From a checkpoint of a small transformer trained on Wikipedia.
Size: 8 layers, width 96, 3 heads of 32 (1 for keys and values), MLP 192 SwiGLU, vocabulary 2048.
Each number is 128 + 32 x the weight over its row's rms, rounded and kept within 0 to 255. Layers, rows and columns count from 0. Numbers have three digits each. The size before them is the row's rms in percent of the matrix's.

# layer 2 MLP gate, 192x96, rms 0.115, rows 70-163, columns 48-95
095:170111146102135092147107082109102079144133124086163157115075145104129095166104126108148144059139174145127144146181146099199119115167156143146063
119:125159183147133126075158120132130117154094159107092103128201146161124148125091089100150118119157142110172167145145133189132139146126157072100119
042:163122135125189110115146122135181127110143095122164188139184106113127162165136177126151173101130049148140165137120150156169112111177041045094077
107:152138171149098098119144045151121093155144172145161103141143107153105141094096115133130129147117127128161129113161098156253109119141144158150150
059:135128048115107090129114092094139103079133178054190146104117136141161108097199139140128130082081110118129160151115144129168134146111139153145134
098:129143133132128152178138158150084117064068120114202107185169102101116106113113128131147091067119146080104110072142131128155180082085082112172158
093:130176157121092108147151143135061126130062174169117108162067106133070130158086143097159148154116092117112132131042157160109141094107121117133111
076:166142058146142190110104142119200115129119131144152070155204157157139101164177114122141122090155090143095109115143102125058136106148125132110111
110:126158123120121102110108143086098124136174194128133150121096141114136134079108098122068127118072175133139150096118153127148116144085165106122133
098:188108118115151107100164127123104085165088162078119192084155164123107137100148110106141107096118169143140132072060116200151105121110107106138124
086:090098116124117079123105156152144104049120181143144117093178097098179118126103072126114115152094090114149136160157096094104109124165196186146130
068:123123147123150104100131106112162164072159164103137051148101176181144115104158172166104135103163047119108120179089157120135135107105150222143204
097:163166132155088108129121108218193121127127120126145082179149157140160144154117116062106153127170111138140142104144109170123126066156120182068177
090:079113053143119159115129125144118129103087197117125088153108095139153153037184101129133116067153056136144045106147116157163069135129181181131181
104:126079160118150100148115138172136155160199106140122114152179093131175136198092141106101183126112136164148146043171152168142099069169123168131160
110:103158068135119146152129055121150157152148157094113109112101103151104135164129164049118106118111167172182067144155097162105159144129121135126183
090:133112122092132092097089132122165123160142049154117095117161121141169130165122095097122149125114061121123157136048143151078133111137106188116146
108:156131118132106091132159124149172144063168131054065054137203156153115150180084176137171144116129136120133103090080131174151136153145084105139163
090:175106047122206082165144132153127087129188082080055102079183153130148147121054123120134086112096148168170167117136118152112135173117060086161125
046:097167148123161106143069131164162173094077149117134087117084113087137155156139049104128117083143141098149121191163151046093093114110163154084079
105:165138148110153105107096057140095101141146166174115170151163173138118136110120126124099108123127194145201156132153106098179128149174108137112141
097:204127087124116129113142158127180072139142123072144074104163104134182120089149141090098120104126151146100124070119106152169143150149059157125154
130:136120131173137097157126152125150146152153130128114084149192207125148130159127085118124190106101128138145148106069114142110057041101101137103122
098:115100100136082109143136090104126177128142129117150099116112173179150123133145183180099113126138044138098124184082119129103167116145161205136192
107:162130089141049135094119122079090119082112177171146128106076119191104113114104130126147136144123140085082149137083112120127137132111185101155147
097:093121065132157144172142109080094101116199160086113120099139100108155113094109149107092160058096088107140150160100113131121101152116138121124124
098:028123138144107122088181159139174147198099118113093095133169183149125105111152126137172151099153085170162137062111131117085122103110151125112143
099:142111145163071088101130157129123131124174141098112077128133145099205115162142067091126130155111144135161204129094125195111125127149150125146059
112:172152112127052164114135112089111113101082127120152155120128160129134096067103145122144103132169136097090141188101113150096139129100158064059147
101:116104093122081104121105061128125161128127135212152086058125107094106149114124174130176121117077156159152154155139076086141120107105159083138116
049:137138094133116153075122064132057118158094167110163119081108110153128162125096150069145081174120139150141075144117122113138185122072145044165132
076:186138195139114155119148100103116151115133184054216140124109181125144105102086160083180152145149128108107141137093174154132193142072105063150077
085:162146115128118123103140080136167121152174146120092154098151147171149117156123145119214129070125124095165130197104094083134113062173104129151146
097:150099112129063100102149098130125064128118142078090097110095130116136150154080161126205162139122127073091128114104163119145071154157115095067116
103:134136059146110093102158103113134148122153116128116067114138095129185115115136209139148116031087071123061096140166147145134121154163102116099133
108:107145090123114147077142167165155130074152123120178141091212137179137098066113087108135105124104122130143084178155055098165101128128144161140198
100:083084085127141137138145098133088161126146123098072080122107097146155104109094157111117159074114106139098137122051144182162055145149047145107157
101:099124129122103105100113159131103157075182092188151132153160130116134104118138166113063152135146123077066156113187118093145146097138144211165131
066:105088110118052138214161175121120118160116127172122118129107149154146115184183074119143116086058107174089138077105140151071123093115098154132117
084:135136168114126095162160190181132108141136183126148093180171139114155122131138095149153120145111157100153164074184083156155119122055158160093115
135:197150183119178122134148107121142148123124167123123153120116175165109152172078115130165108091157125151116072119109139121118147123078193084083124
125:155154128205125106111165150140170139103145170170111073122114160139138114140085142120120188125077156127066134105150070169108099084156212102157174
103:130145120133136141129200088141133080141112141114145078156150179101086148193093207155180164096172159141129097158093150136127124080159130112070125
090:190161086117167184155110187133162182129103172113136188130153146104144106118152108137127095081130107106093118149116109091077097109122144161103100
104:181163150187141081103085157149184145139174121142121116110088116120128128185138146111131161114151182177098205114115123126116140038150132093058132
133:170170090127163092155111140131138113151141121164138171109102142167124163132152133163129148037127136139068122105160062131133089078122142180091159
093:166136063108144145186144145118125113144043133108137120142069163114135118147124130113142127155131200141095141163127140045107100109064142154141097
095:180129147133100112125157103108108094177102114124069110106136106109083138157072201135196197162149118140145144160170126094134139138180105058133114
110:157113137105150111143184064170132071102180119129113123175180119129151129125103118193119109147059158183180166090134148181189111182158119089135140
091:121123146107127131162166137154124085138129144148139157131150111134132083146047063130199155196129175193164184161180087148165078176113143122110096
111:067143158127109109198111079147140146094144105138174097187132148119145107164118152104094122095134098106135156119169085145144148130145131146148173
099:184214123127161097112146134119138117102090161092149141109118083170112089113084176120129097140085111120146150092124170120164184125119112207145206
104:164066085103089115110215145142187095183130194148155142087169102120132144110138122144149102047156156140130133123130167165181120155126121125121163
108:128106163186108091147126148154150076138140125156128145210116115098140099123146128119164136172086142156145114116144132096174158123177169148136207
105:148126142139139107102144133151170175033108098077157130221145131129088128112121161092090148195118146110091147117129133143158134102105174121121089
095:144128122109164103134112130097127147150108070083089126109089090047130095133104109143100153116131082135090197112186124025089106113171145198151174
097:131135178141177134143078201151115164132157132136135085112135145131132132167153122112128126066062080158131152069121131129124170091155165209084115
111:146163040124144119086168110147127140138115201093132167193156160151150136111115185150166111094173082120119112141135085183141142081109110157113190
093:179151055111125096160084127075077077106141145130123137113045144139137127099088108136142105155070222112131139086153130097109139135058160086142074
117:146133124173061078100157153146178160171197187127121144187146099092137078134161137161099107146117146105125093123123090151147148127164115156132150
099:161125108156130071073123170195129111153147157177096135095223088101122103085132099144128140129140156136159190069099114115129131145113153118094117
103:101157102129160171168145096153132121125115078084202180179124133150106149086113133201137087105134144152118055159179119121104113077161138131120095
127:117144106171140175108087163157088159179115112139144137108132102107135086098192094127158130159049068154156107194196139098099114100139085145138162
110:086183101133153124064172170078140121167114206111159153103124129100183085118083154105177118149111149131143119225076178132145154144084147051141159
099:132124124131112099110176160137179122162151187154144135108167183099156130103101107124165125149139163158121221135161205118142135086113193105073136
092:135183087140078140085114119098131162112182170119079123108147134130125153132161122149135120112141083175122103172130108052141114104085143165096114
082:097145233118107118188152137140115092144159130176100147144134142119073134170075166118179121167136102097174120144099131153138095109100144101150138
104:090155132194114059144112116165164127108137124129171133125106146186138144156105084186128162129072104116132144141162110126164061110143184170081125
110:135129058131136105151164096181132075136148154123099156123116124201089141155104137129114138126139163113115137168129126147170111121108111099143177
121:147139150132100128175112088114119135188136130125077083165139089135126160103121121128119160152113110199118158141198066158120161099132151140160156
092:134161076135109101157111071128121126078089157088141149141138125104120144083105070119110068141130058096124119112198129147160111145144153203134143
116:147157146137201060083150108090148167100133174125116095142114177123143117152136171082076155174060089111147177138048134088128084128167146169101090
102:185162106181130101077161133138134122168146205135120083133189115199157115164148142120122128081125115133160166125118113138164123117090205134102132
104:080137103146172110117114151137105133061158126143139104144138166080151112087153171152121110086114085148097062168170175063161100102137104158104211
092:156154131133091099092159133181121100236057170177146128088176100162125115090133163142159145071112093165113153135111140165150189142078116154111055
112:075111122116178121126133100103054090175163053101124114134163077120116137162074134139144160149067161115181087211139119055122081098129105066159120
103:207152146146101097092189147121118075127134138104121146113135145143137103123129117169185109141133172138161152137050115181156155123127131132148077
093:134151166133126135177102104126103133088170106125125098147093154128093134078171186150079142120116149150117080114097121184096177113070118111138134
061:118157107134133131194156156098109123090090065097145162105151099067092131090133080135116135066141196118125089148171134076110092117153133138110064
094:107119075127105125179121163141149155085144090158133098170188129124163148139152148159183117064097182207112154129120137152172041123168076153133169
108:135108116127112080155166148121197104148102149149056098078159128141199152133152128115151079137086142173155194086100086152140074142123143156119128
114:103154041158118122059155216141138148108113166113161159128157093157137079103092115128173140098064127118112141146170073086117127127119109160129125
116:125111125157142049136135088122142104124153118072109122124135141114127134114103161127134140132088096082140151079132180185212122090164129198115173
083:127114105162150140157134123136184181126126151057194109089129135103125158107149148072107029120150107141117125153116126084087072112165158180152141
136:038098112156127151173117131124101134141100086138121138157148108102162113101154112089093136129079114123135154161155100136138149134190130139138145
077:145114028107108108103117159084166120096141142115122092104176099140158099077099094127117163166093144073167153125054127060122093181118154088114066
093:090145158125063080089161105141141081170148134199124139116149134198147133114153121119096127142145067119151163073119131161127157130111155175130125
132:111161077099109109104118130106129096176137134146146171094128123104131105100111145131195127153141201142117140144149090117133183125125229107160155
102:170141157157114081173147157124103153142163171107097167105137173127122129095119057162096098173105192073132130142109094174154093166133162172114139
095:112130149123160049076148184144145124118185134144095163168143088075135135217107104129103217175109114213129150112153129161123135136114159111110092
057:063105116106149106139137126137096133196082076137114146075143192124143124153172157104110115062115105069151105146192085113161125147176102141113103
094:131141073149134119162150091129106156163120141138187103125088106084112156085079111146137078134111131155146123200218173062131101060127157127139189
074:118169098118143114133075174124096102080133107136166124082106118105102150106133072132105121178082196147098151087152077071201095164126183177156103
102:160134066092096129114116156181142064116083167181114165184102165140147131064114147180114127111119114148134150077207122151162124161109140176122142
# layer 2 MLP up, 192x96, rms 0.109, rows 70-163, columns 48-95
087:141147086173121149134132125142171090112133188207094071156161150155144144104102138144097107168135091148143186099075088137086177097106151111098175
120:058135111131125184177094115110072098150117123114198167135103080151140101082104130136125141094104120094097052107172106049163143089117141162169129
044:179128133131146116104082108099081059113088130152119163143044067093112162147093147154141168195123125109130155121134176119104164093117157097165134
114:114109186109088140169072129085140177081133128144074091108155137167086147118130153108165170110182076113116192114081142165110197118136138127132087
064:184091183143155162112127187116148156094184138130141153138148135135130126167119139126217170128098102160117157079105109134151130132137068055127110
094:218113126149133093098214117122117136134136144155158088056121109154120111158083119183144135151106207091139138160123107128082170142100141070142079
092:115101210128092121119134113089099111092196181179064114145100098147135104145165166121131165154093135131140155067093159191144075131124131171132153
078:092133093133137166153119095166105068132154151164195107172159111123139121136117169149095110188129128175145095124122149113139155084135098135135201
108:161154099122171125126112122073121136133069121101133156110134195127149126107184145139145126062125131156072076096158131112082141078072146141104110
100:101112132161111143164140023122150167126133126159159116154104135168087127180125198188131101074111065098150081159114166132139142102122122139143178
086:173146090081137134140106123114100104141062136130113214138104129115114131090080126124106095139145183127126148121181165113183115186092162084176058
072:125107132148207112135085123134091172129108163064198114131172137088124105117125105134183132132176105186068084110149108134170151109131134131141126
095:146155170105056122123159113195167188122150133120094080149159139151126117117131075091121121135161140144161125119139116165109124159099108124140129
094:154124155110174223159137099140069156118102192143133117109128138118102163095101100133136033103103130115128076108108102148149107086136194106157111
110:097076165095145147156111148112111153164150121134147137131177108099144109171093159115112107147103149135177139107155180184092097130101128106124147
104:068127074106145095193100078108100141155154137140106098114144145152154114079110162098106093145144130129151189123112142186131132135112151146165174
090:096156110157132147195191164117108157175107141148143145136119129154081110058137198154151114126136140143120126121126099041142120073171133151125141
110:137134193096121166118133116109081107086136102121118127150152074130098131146076150134196130125145123067126107088109109178135143159119112029152140
092:032151123152171139133153080173085155120133129077112146132146114176098108120085137107120143116098076129126131174123156091182154133162075161173174
050:134130100117112094164138196186107089103182105160131066128144081173173118120124101204151112152096135141127147097229207079129115119135138144130178
104:166139180062113138118121135134136112166065215124124176081136153097106151152080114163182096125163126158104142136143158083103119118069150136106052
107:094099135199134093174109066119139135084161145160107092143094155174135158149155081118082143147156116137122087124140158069158117157142176077106154
108:166102132060114178081148133186104082098139103124166181120053066133115133129104174155139080099154164110123100138137126123168179147185149110100154
095:145101082157137129147100167165181130139139132107103111152138057092129087118128107141047143113106149144106053184089117126140098103115066077104212
102:211140144135063095112140130066166064113173185136115126148114144154146145144146076158091124174157189158135167070150141173170097169112198144138085
103:165146094124121095137176115124080119168158148152112154141178072091124098104181139134113155085094180155109155086085118133189117166117092118130105
096:114166160132116118143146115180125082165139086165153101085174093164116112132131185120162086071117084117164158206106105093125113105156088173114182
099:136102046123155134140105140132143094093068114112173172119107191129107150135118184142133133124157120130073084067208175042076139128085104175119158
111:114111088121130136146130119139104136127140184107145147110166137169117161150112146119162094048110140140208165178140171158126094126066068120152144
098:147095105124129174142102147129091133075138121131118150143109094142126132203119130111147140083166146058148121178097108101121104092123064107133156
052:146138109117100094109145085161139172108127217119136098143068074126147139154158106165108113174111152141105115038123118147139163124122172172095153
075:097139107169107082184123163143147156092114123099132108090093127158100134178138164120160100148182138110129165088178107172129152079121141158115157
088:067095081191161148105116108127120161138169112091099136144135056104144097136139155147134132079076126124120134126086149027137110077131106169134178
100:149040161100096107080113136103141114132111130084096100130063124130135133125137142118150152163098118088132090060098191142129097203184099106139117
103:139109125095142130184105105143111120134123082116127163145099144107109128087088124175091113174143160160138143214154106089109095106110189131152137
112:187121094108215144131141140131104151144108216118148125162112117111152139131112106073184148107115188177143119078180147170159064176116149095138133
102:100073127086186078192104131128155141143126156075093116073146182140136138110092173120110144123145147125120135129142193087153128139179116205106125
096:078147143126126161063105157145199129075138149099120174164162163146144128079095074115096111146152126122127166195130113103099101175154154154091103
068:156123108149128157092087117128110179074114127124110188156102127091059110105124103134161135121150161107123113096105152220130116139123139088135073
089:104091066134157089128125144143100089157115158148164146168128128120131134100096146123103137137121157124126109118095126103147099149113085180164180
128:211153123156118073137102106084131167157143195123120160137108183169085123100103118135127114085121116108104112095160114092200157119098181067119083
105:116130113088130110136104094141112047159130103110130173153131152088106150141135116145152107130163130130135160154104172084176140104094126105035070
109:149123109173050105127069127141166136084150140143129159123108119145172134096138112104109116095119122142084208112146090121142113115109192082124128
093:108150109113156114142177193095121142181092166177113126108123056113135164181119210146158116150143158149156124095155082137143136149180164102163068
101:138138176158162131105072176114132178123134125117116100148143064121145122157203121102084117173147137176123162097128115181058145152108061123116154
121:122125109152148115076136094145121113190158122109125059160205114171162167106080142098060104151178074152127116120143111173154178150185138164128147
095:142112151153133138141134151134160143147128117178053044109140152122152116153139156077106137181111151127144144025031119184164156133143097117139175
096:108140093132122146153121141180142113092177161126173163133131185137178098118152085137091085081100169103106159101132126145124145061073158172134122
110:093151090158142170114119151117128155128141112099130170108094127117150124085194116144127153088127143175060106137122150050070101140083076171149079
102:190077071081143127171123187126112153123126137126060129091105168083115101056152084091116147157116130141140100079197124091143116118152185133131133
110:088130074128150187089123201109095124146112130113187133109163106147119113105128114109110148154120113076100173147124091068111064089120120178106129
112:160157099135165147143175163090103125144115207119112108178181148159083150110102170102157124110188110132130140126116170125142185120125124097129093
105:102121132146170116120115128160091157101140146181113149145135150145108107204083118144118126116101022108099103105149133161094092112130159133094184
108:161153195134128113124163069211153044195107128148106117118135151127145137142118104158150132136118105148187147102142114124175080127160148127156157
105:080113186141130119157119135140140144101074156200100158139128194148123113128146128162125105122137028133135114148170102122127114104108133199086094
094:111124073090124135132139086093120108108074086016119145149073097087152107092118126153155162052163146113126117163163140107099098133142124135116105
096:045139113136142144142124088128134175061135099135092113090103161124137088154178147118129117123123078151155159127144141118120160129118179213113133
112:113165076128130176114129145105066120172116161143131123132135073150142119094136123164159115165155138148103137146098143131096095137112113220147136
097:184130145155161103134135098154145131115130113180083029125120123134143152106174161087102141102092101170093132049068108191137141161149089111093135
114:156161041138182083131161084163163147062113134079161073112145118204133097099112137099102090101141133148120102083120123152163128127119180169109182
107:120144161164193112179113132110125146145146105082067062184110106124134111129189131082111164102110082109138131124103127158163125091169132198127204
104:113074173158144184112131147119105176133149077063104163102102124118156122175119165128129134105162141077151101148107138177102116152093110074095077
136:092178121119121160108109154170119140163097139127157188124132131114096086105178107159156084093106046100102131189160172080124125060139142207093155
099:130098155143055125157059072142146087174132094134107158167128154127102126103166110130115149118215120075067169096166094149133159146116194176111104
095:158118074195137139147095085130103116079127098156110120143108101143109147206133153098152168063107149116082099109142093125145104110165104139135110
090:191145141113097142088148146116151099102177171094061062106127144162132125143127209142117092152174158144101114141150149079149104155092127152104146
083:112157086134107138126106154154123138134129100110180167115127139143147134124136082164186077064146170138153128188144109088160123113115137152117119
105:162111131111108176083119123111072121120151189150104143128138129095088116114104163128179115123132167116107110080103155091146190098122151027124084
105:124153152150097108125078163100091124137133127188121114182133111116152111141127114135135145151075171188126156143121094108107143110146167172075076
114:164152140108110123100122176143155137091136153144124140113097184112112137159135077176133129224138143133106160146156173077085094126086107112124048
098:110107078116104136052087095135160116161109119072124160093074156105123132134141061179132099125174138091175124148112147159091099148171166153141104
118:097183097137224113116084185080130093111128160090139065144057099102161149106104139082104123143110084130173135146066161054144160135149104136136097
110:127095135173108110148135110120085109136116163099153142151147102107090106158157190130089148107145153131119143037115124175129085168117158186125136
111:122162087161081167111165063184119153141143153146115088077116086183115139078098112127188147100150099130109160126122095142124118095167178163149112
094:172124178128132116168144118126072081178110147161143140170115111090089149133065162105191123172160163130165118098135113179194123146100131080175082
117:146116122102140157162084204156121166121112143173117068062140143112142153186168128137180136135140134091109160145095122118104129135157126115129108
103:148139160130146145136155086146086083172146091112158118115153044112146125163151179094124097140076136154158092117109148105206126069114075140161175
089:070112094125042126097135088069128108082138117142080106152088153157121143081174170147105087172134179101124093115125166147137092150176111132170119
064:154149069107108127112153160103150134135136162109124167077124169130152120129143102121091109124154168098135175078169105111136101130101116143086067
087:121138117174179101118134129124158088149119153043143113111094147173118139134111120090071148146180083091144084130084107087109201116085221171077071
108:106111121159079153139128118136168167130108100100191153143142132141135111116122143116140150080125109142102093173153140126100116089179101188109156
110:103139211131095088133144044149069113144116133161140160117098076099090151163092122118162118159127096123183116228121159090173111097120152108189106
113:162083159116137098125100073079133132092157147045108129108115139088113136136123153108131110136108100100174161069136170184165133151184120135145160
084:140111198128043089088080110130128118093171104146073129144144108158090110129114162112094150199124169119146143131080132143142175162143132100095119
127:109121088104098096165167160170172143097118109116151135054089159108140098166169177148157078130123146061139092097091177123130097136127136163119173
078:095181139137132103123130183156150168174100160142116110145103106119166119139178073100115126099142071108134167115224122101122070149126177177119116
098:110167143122063109203096150108115142133136121125139137089121164138154124160173079131102172104185082172138088114098090169181099153168119063108116
123:127103104118138151155139181147105140132073166121165125143122111121134095148123117191098143032122091062138105108180148144147080107157076172143146
107:167142137115147160166132097143151165106159110127158136049113107111071132152097138152163091096108113132106069152175124092070169097096155110137120
093:132132092115082178164110100110099120158101142114148135097103203168111122067100118115166080076145157058132109177091113048118119068144128140132142
058:138110082103192101113136119148091059133079078147148154118121110111125150139089121116132146133152135126168120127233175079115142103159143195109136
102:091131084108196098179171123142107107145111099127088134105147161157110113112182081183131172130091179224164104059115140122142068144135172129110110
078:202149096126124152085113159163093077104106139149155130175161123160113134138112166130176143115095166083155145109139132155128134118119101087150168
098:059116150132143112173086145148133131149115100123121100170114112062165127128143109105122124055065058146119106071132090202125110112146125159133175
# layer 2 MLP down (transposed), 192x96, rms 0.107, rows 70-163, columns 48-95
095:130157075239094135102133077103125133104105144130133159097140142109177124106140135119188152120151121219099158119121132088130135138098104103039151
123:139116077097121106187141172122128114081100083194141115161107156095092249121117206140135141115103117129132075091157117091124160076123118129148121
045:094125103065083146128115082174144110137193133162103114145150119181166157122182108098177183133149096006153124050149161145172166132166111110126093
111:108120170126061153113103100164094139163133114127132154078121103128057167134153135122193092073109126060119059185087085179179167140138118126113157
066:127164103108098203090182105148175102096103106114099189163156144135168108109134102159122166107110109046121132131185124073136141143131115109075165
094:122132083061171104124098167138110131113217169088154127117180092095150127095151156152135151127067110147139111144124099073116133129169172154099146
096:130131110130085130157148169144147153190118164114142112100050167084104128207134115102113106133127110153142111136136189134067107139158141097146177
083:107123131065151117129211163098048131174138076126130106098149097142090166069125143126120135054099135151112125155148130126121148110181119105204186
115:154071124121142146092208081159125125156142129050112113098159131171088176144143142078197071150122117075114138141159099127130106127157134132188126
100:124175170188133136180130167170148144137148124142180137138131139159114199112155143139167137101112076108100143101153134170095092103109135092117137
088:131115137111140120069112118119138199142097112115123120084092183137129149151055114202093078132129175158118103114171101153203126184103129136105111
072:113094132106140180158153175112141140132118118102101124112211130178134129123099085106163143090094123068148126094086112206129152182090104106071147
098:131133156119127152112089139067123123153074142124104170104107093117101011136110088189146121162123184138170092127170165115131133175138084113191122
097:134155190130117120167078097125218102145109030110083161162107132113117146136094087133126128108124163069121110136118163078082130104144055081119111
099:148077188032182166140079181117152176150137117116188140126137137105150133168123139120094093075129104092159076071168171125105125132096152097130148
104:175066132086102135151135134086122138153136111187141156153084169103140070136152151165080139156141129140055167115145135132124153083111108128134096
086:118150122230148146116199115089091145159111179159117092141117135118153123127157181131135104099113126114102140128162098120203093116147193107126105
108:131092092108101162092087117128151184044138109104126105136112070115135172138093104157081082151162158093107151103170140110147082160123159114104146
097:133161101093100112136136080149125109160155050112141156158165175084068141144162118158130152149213139186108149176134181089140099100137129162078071
048:109082126178068070134178059130113161139150179106133116133110105121047129094132085084113129108164158188146100137128103203099172108104120144128106
110:124108088155168136114167153145107111122102156095130098080133121093114130159088157117198072091063121125089172082161179112105145139079168092148168
110:128084109255136122116144107101174105157140149171147126092116159110239158142135114068123165148123166191158137134106132123135109141142123064153172
104:179108139129175103187193146144085152109130111079149151127083164136146139168098180121155141092069062169153124154125136107129126098163139166145136
098:103152087123208123186156175119088140085140157121128146109183153180095160134097112166194098139145168106123136122142096157052116166118173184151155
104:116049099142060089101112110202163095092096069140143096128097123094054152093103116165094160142116134043114142167104173107118067196134114145110187
098:126110142107083169118154142135141151116113122102122144144143145156078255136114064143104141137134075066139097172122097128133135143124104117150086
096:153162157185116181145155138031088153181136121162146079112125118129145126142150164133149108118115082126095133148112111121146104137185109134168088
091:143066133172144132106148150164115101071082152146070149155113161133111102173113129132149197207097079191142096110157165075152148119095163160084142
109:090129146174139131097139125180118089157169200140033134111058122153180059109130097150148147191132125156121161134132129102222134118122104138148098
098:159138055166095124160157144144139134123195117073114165122189155101129105125135103145165168115050131117093103122056147148101134096133109208074171
051:115148078127117158117135083046114180196118107131127159118142148137125209124109166118140064145126083144166103155112088087093088195110112139135130
075:100175190157116185084090121158136185119114092133090148166096136166154119077143129117142161132153117180174154160135091056141103145118103088114107
095:176149113040114156117139086125141115165180089050143104115154139163165132118112089120174197039098156145073114142120067103115099125137125138143112
108:123069163056110156094137120169079128125154105092107097129129111151191182130156138137117172159119106011184084094085149086148101216182101134090141
105:121129175138129140132092068178137161141143075120129144105116144118076027112114103148139172181156164176161113141116121140085098056088165149134164
109:082144108105092084113138128191149146120098079141158140115155117099115076127125117188075138117091142090118156110161051096072163138101079150098153
100:141058158050202122145159130213119167148113131099125122109148167136127229136173101158109223173136134153139139115145112104174132171126051186166124
097:142123121212145127170064114107148145123078117098152148141086149129145255111123132165136097074147127198147107150081097124126153112144035101129101
071:119145040174135138163127088158132138047116170103156198110125141100142152149095116163064116139123115094126138138074123125120118105161104180134090
087:116101097162101101125136174152102116073142131168130110149192101141163079145113138121094095171007102124118126087189153112126105183161129121156175
129:146158099114089126179100115131127140106182123101144135120094164106117139116156186189166062053094144116144164139102115104138113079135161081112109
108:120115093159113061146155121128134127114121113168083149157108141136178142169125120136144121143155124185108132155120109129182146105151156121057128
108:125166115168119140140127104124186094123156143123153110141134143129094001142112126097152157089138135149064161119111129105102113021144139124072123
089:146150171146129127161119133136126092117139171136178151117145186111152143109131096072165105132103151074172153195124150161066100129110069109167112
107:128102172139177146129052186114152201107147137082174130140088094136102079152197112132108134158146150143165110123117125170078178179107063110153139
121:129114126198127095139162099119176195108094126202087097122107119150155044143170138093090136161047167162179142114068126100135092134148122130179147
093:169133106143137182118129115105130122143087149123152116127016142117163120113115124149178087171103110143103130086126118105092134146075179144136071
095:115126129160105123144148132138137153140087185182148161146117155124130030108097139137122105088120117159092157139162109175121146021051149114143160
112:088160117167150155120159104111076115107165131125090158149084118129107106072155104160059138162073189159163079118123121079112191117088123136171144
108:171121095133092089132138158171114127150105125133157156069118087093223068119109085198099142131081155093102160127100099137102148201119157177045130
107:153123074170095105152159062128117120128116138146085073098120160144125138081141129123145190086157140138123132097072130121115126091112112121091153
111:086123136180089173104111129143119173151080091092164184120111136117165192098159122188123125073105153101098118140057088130099088149088114134116110
109:133104152156146131155122132187159169145138088132132147139168145121194062167131138110173170112074111106162171064171096162075119125160095127175145
104:158166156160138095156153128147130120129107149124103161166132122134173167178136078115103171102173093141159204128192103092156087133142142125240131
111:170129110138094142107132113168143076105101159123127155096096132084199206213083150195076100089159139116091084128113137121117126110153104173042092
100:107123114111143060107097105136153163167177102130179198114135159166153210141157123143122104078166101136172117107106103123143084112148086119118119
096:124130111148116180142111052068107072110094078138157125082080112076175195123125116141102141078132159059145130083146111131161121159163119134132080
106:082073127057145158148131143070119082114166099118139119052098124120126209117106082114094147146117144129125166134115148134148100162111126114189066
104:148157109102112108121081084093174102106133124154109135139039125137175255082125140111137132092083116087149123098171126055117141147089120095121093
115:187127125013142106128131145082100113125150153093146152105162089128105063161106144136116125166171125090064163093102126159101159153150133089032170
111:077158083097125131180139089165092108169090145159158108126154124138127117089191097138103201096200090086052118146075115172153145122136121147166154
110:124189132073149092116130138118139087161113156150137121133083101106107004104165144116165139144118126092121145156155158122128162140129191128177159
117:113056099099137106109197074077129120119175126117127100123129110171158255163076121121086167144107150125146142112085118153181116173162119107180140
106:148168161154156023122147115116117118154142105130135130134153133108164127172115159081186132125140150217141140099125183155186136152120163121080108
103:133147104126146114142104125135145116160070134172154132144176175113163046125106168126130146082064127147061088047095161159074111094127140128056151
086:089116126083125059142144112115128104122157150097184159125120146086131102117097095156151119135139173132205113102081136144089170137136136119173090
081:129086119157150139130110107091132087118070191093146149128150171147074082140106133117144120080095150101140105199181111091123230109123109110137144
109:126112118081116147111109113143120171136077139164126165132075153163099118086079116186212116097129121083032089085087141100124117142069163094076057
108:146147140161095131124109096159157087133120160130097178171164110193124123144084081101140170145075134153091149181122159172132138097158087121108184
112:107165163137134096158137110112118097150107133100123140128154130177137155138121116127149108116129077217109129100166148154169143164119089147136153
097:091142167166144084185100097095106096133165117159100116101093101124071157150106141098089157183149132122094149134134138068161127159127138114124169
113:154134063080174120157140116085109137126134136098134138081071173172156091135085162155115166161138012104148162119116126088060163092160083169164130
115:096090133189115153138135078219062089106139133129178171153168110129032099134165152143078124108115107094080132073085129153092124170121116148147173
115:180146089089089157116111098126118153127147092103158100121182130186166034133120097102066154084115108153139163134103133138152158105170119142103092
093:084202149092193162119071124108145081123161183094109158110097126090116175083105092125159114096138148066111111111169135108111155129099097107152086
113:115162146094129126080083162122133129115141101098124142074160071178116135092127102122059145118121146140098138081073136154139185141082151144076111
106:110178085106153077164111064146190098123147127097137121126155132131125133095110168140150172034134047112149131147151151081090163130139118131185105
094:183113111169064134126094107075088057056134105157131121161085134103098158109161145109125104130116164117123067123097118138121125164162126068182063
062:092157148179127179211102132092154150089129186114083050149139112126176116071137109073172085097126102139121141126064132118101111140125141086176102
088:113129133170164117131153102079145075164137143112158126102133123128156046206121129069099197123078127099089089160110125135100143121116166117025094
108:118137170224130172134132169106149127129132138107156136167115150102132001195156129119120128080076126133175137121167160098183090104174106155142103
108:116064136158161156146142069077120119152105166141098133150104154090099076084109117144147146125149154129108081201137104114118148105119069107186202
108:141104179088155106154074148149109141128159141056106149100132137111076193120143079140132162113136126021195129112138108140109124177140074099093118
083:123092080163186142148143101189111146074118111111209177080102060129158164063146126171146106111140138186123131153104079136088156167118178122214071
118:142135138155161092135154126165143123119090128095156127136105120179124181151117119113136153167148101202059166073126150168170157102109112085102107
078:165175119152128065156164152132145140143146123109118131092090096107084153166138163039134059072182135114119160149159133134141081104118159129100145
098:095151126080115111153154079100161110169219139131139052127134179138162072139106109127131185149121086134142076097132118144090139168158134125078094
121:156086096145114148132144131151118056109081119133116155118112185102125147098163060152096144079122110113078117089114149131056090108107129146098171
103:132111104012185161087142167075130158111096123176112086114151110161089134085156200148191131113140126139103191119129121121112130091089133074104166
090:150179070209130164138133127144118079133082168158163080141125125148156089046128132180154058097108167093132116120095125112179107106108171138097112
057:178139087118179153151134123158144191085146139118153180090171062113123181110103161115172091111166136152137215135184131169167135136119179112108154
102:123116177208117136130147117123165153173117122130205131155146101092110209161087147140094111161144072074180200155167132151134105148135162167150114
080:088093129099159110172201144210118138165167125162147124131154115108122093140109111177121096164144168126141072113163141130141137121158119149131171
104:143127073153138168089087128103173083120146134136113121165107153162167154075129156116124151122205077184128115102164098141088136199101100169161102